config = dict(
    n_kv_head=8,
    head_dim=64,
    d_mlp=3072,
    vocab_size=8192,
    activation='swiglu',
    init_std_qkv=0.0303,
    init_std_down=0.00714,
    schedule='wsd',
    decay_shape='linear',
    final_lr_fraction=0.0,
    doc_mask=True,
)
Each number is 128 + 32 x the weight over its row's rms, rounded and kept within 0 to 255. Layers, rows and columns count from 0. The size above them is the row's rms in percent of the matrix's.

# layer 4 attention key, 512x512, rms 0.0499, rows 109-119, columns 256-319
size [ 83  86  88 105 100 116 136 138 131 142 141]
[[121  97 141 100 106 120 152 129 146 106 146 149 132 120 144  63 145 118 166 153  91 210 123 107 158 114 124 145 129 155  85 110 174  99 140 112  66 131 135  83  63  96 140 108  95 106 141 132  91  92 128  95 157 160 102  98 134 129 159  93 163 126 120 120]
 [132 163 110 133 131  87 118  95 155  80 179 115  79 116 155 116  72 121 121 122 102 133 109  27 185 117 136  98  66 129 133 102 121 122 146 181 145  75 133 126  60 148 144 125 210  88  67 160 139 132 165 123 140 100 147 101 135 147 121  20 141 176 155 132]
 [167 129 118 162 138 183 148 184 106 167 142 106  52 176  90 110 112 127  74 226 148 137 100 104 134  75 110 150 142  74 154  91  93 132 117 161 158  72 140 102 168 125 129 117 153 184 194 145  66 161 130 123  73 108 156 117 121 109  98  67 115 157 123 123]
 [115 183 156 145 123 143 136 118 157 152  83 107 166 183  90 116 149  97 123 145 154 134 201 134  56 138 124 116 133 119 153 124 143 117 136 184 120 100 170 148 132 129 173 124 116  90 143  97 118 111 131  99 118 151 132 125 100 156 155 112 121 121 167 142]
 [100  92  65 175  98 155 172 122 110 120  86 152 164 128 149 147  70 102 188  69 120 114 134  58 131 102 122 129 112 129 123 128  94 110 109 150  79 120  87  27  39 112 133  49 153 160  99 139 145  93 131  89 109 162 157 130 165 168 156 142  85 144  95 106]
 [ 64 139 131 147 125 113 171 195 127  96 140 135 110 133 175  96 125 110 101 124 107 128 194  95 158 114 157 158 127 154 124  97 149 148 149 133 118 138 136 134  50 129 135 133 226 126  99 102 169 141 130 172 162 142 126 104 159 106 169 145 141 145 131 128]
 [119  92 113  91 135  75 138 122 132  61 135 113  98 132 133 146 173  98 104 178 180 134 107  95 118 162  91 140 157 138 125 123 166 116 166 121 164 163 147 115 187 154 117 147 119 121 144 183 173 103 156 106  97  89 129 184 132 133  83 149 174  99 112 116]
 [135  48 132 121 131 115 144 133 103 206 126 157 167 167 114 153 124 137 115  80 146  72  61 146 119 126 117 134 137 160 165 122  90 110 201 107 109 101 112 173 204 131 174 121 133 132 113  72 139  75  77  83 141 109 156 174 137 135 108 151  89 102 132 173]
 [107 133 101 150 172 136 152 129 129 137 112 108 157 187 132 117 128 149 168 171 137 156 111 184 140 151 147 127 134 122 114 106 138 149 182 150  99 175  67 103 178 118 122 150  98 152 140 158 108 154 130 148 141 142 101 129 124 129 130 125 154  96 152 126]
 [158 140 143 112 131 100  76 124 139  75 117 114 172 135  85 134 164 148 151 109 129 133 185  99 109 126 173 127 127 142 122 148 171  93 105  84  92 115 165 172 105 128 138 201 174  73 100 147 151 182  88 114 129 112 120 127 136 123 139 101  75 109 145 147]
 [ 72 154 161 190 139 174  91 127  71 140 121 127 152  77  84  93 145 135  91 149 114 193 149 130  88 143 108 138 106 103  99 123 207 127 101 156 108 106  95 125 174 147 126 162 146  84 120 195 164 138 118 170 109 157  92 120 137 118 158 102  72  97 140 134]]
# layer 4 attention query, 512x512, rms 0.0518, rows 110-119, columns 256-319
size [ 90  94  97 100 109 109 107 101 112 106]
[[161 111 148 149 108 133 163  87 113 109 154 126 185  93 114  83 129 136 114 114 134 201 170 145 166 131 123 197  76 160 155 164 163 154  70 120 133 179 170 192 166 108  94 115 155 129 146  71 176 116  98  78 121 163 153 137 106 130  99  76 113 179 138 158]
 [131 118 155 124  86 133 143 124 101 126 127 108 167 142 145 131 120 108  99 158 111  95 171 175 168 136 128 140  49  88  85 103  97 169 109 199 189  96  77 178  90 154 136  88  83 107 155 229 121 102  98 145 101  70 162 131 168 187 125 150 148 194 130 114]
 [101 161 131  83 152 144 162 141 159  76 121  55 146  71 146 100 134 100 135  81 122  64 173 145 127 179 153 143  79 127 114 153 196 124 153 134 111 156 129 217 107 167  99 106 122  94 116 124  99 130 118 109 156 164  75  95 156 118 152 141 168 140 144 144]
 [129 176  99 134 127 148  99  82 146 103 129  84  66 126 128 125 113 116 127 108  82 116 136 166 144 149 114 112 132 158 146 124 187 114 138 103 100 102  79 153 163 110 139 116 102 105  91  97 159 184 132 139 150 165 139 149 130  99 164 171 106  95 125 152]
 [ 97 218  82 136 159 152 198 177 167 199 119 144 124 143 111  93 118 104 145 113 133 173 120  83 101 168 125  83 108 148 126  89 156  91 107 128 166  97 144 163  61 123 158 110 158  98  55 172 170 115 133 132 127 137  63 108  85 120  96 167 129  98 113  73]
 [104 140 155  96 149 181 108 147 194  97 105 134 142  98 170 139 168 114  99  87 127  48 169 104 102 138 146 127 116 169 136 149 180 104 100  82 111 142 197 156 143 121 129  90 127 143 125 115 177 170 118 115 187 196 121 126 109 127 122 139 145  86 104 125]
 [125  68 123 102 106 115 150 138  87 128  85 171 124  90 107 129 173 114 135 130 166 102 113 117 116 159 157 140 161 134 158 157 142 138 166 147 135 160 124 149 157 176 186 145 138 147 102  73 147  95 127  96 169 118 152  96 137 109 153 192 129 139 145 186]
 [114 122 126  92 144 122 153 121 133 127 165 120 147 156 115 222 153  98 176  81 166  87 100 106 133 113  89 104 121 159 138  79  59 122 176  95  84  74 116 125 125 147 116 112 134 148 186 114  84  86  84  96 159 119  88 132 127  94 120 120 108 117 142 184]
 [145 121  94 136 168 104 100  78  77  50 169  97 150 102 157 124 116  82 140 116 179 138 152 108 197 184 127 111  96  82 109 135 157 173  96 141 107 124 158 194 146 146  70 132 217 134 158 134 173 160  51 182 158 158 131 159  93  65  89 103 122 135 145 157]
 [ 52 119 154 136 146 117 166 130 154 168 102 138 113 120 135 156 145 125 151 126 134 162 120 107 113 130  92 154 149 103 101  91 212 131 126 130 137  65 128 130 163 143 108 122 143 120 212 149 143 114 108 137 130 125 113 121 146 194 189 129 131  93 175  97]]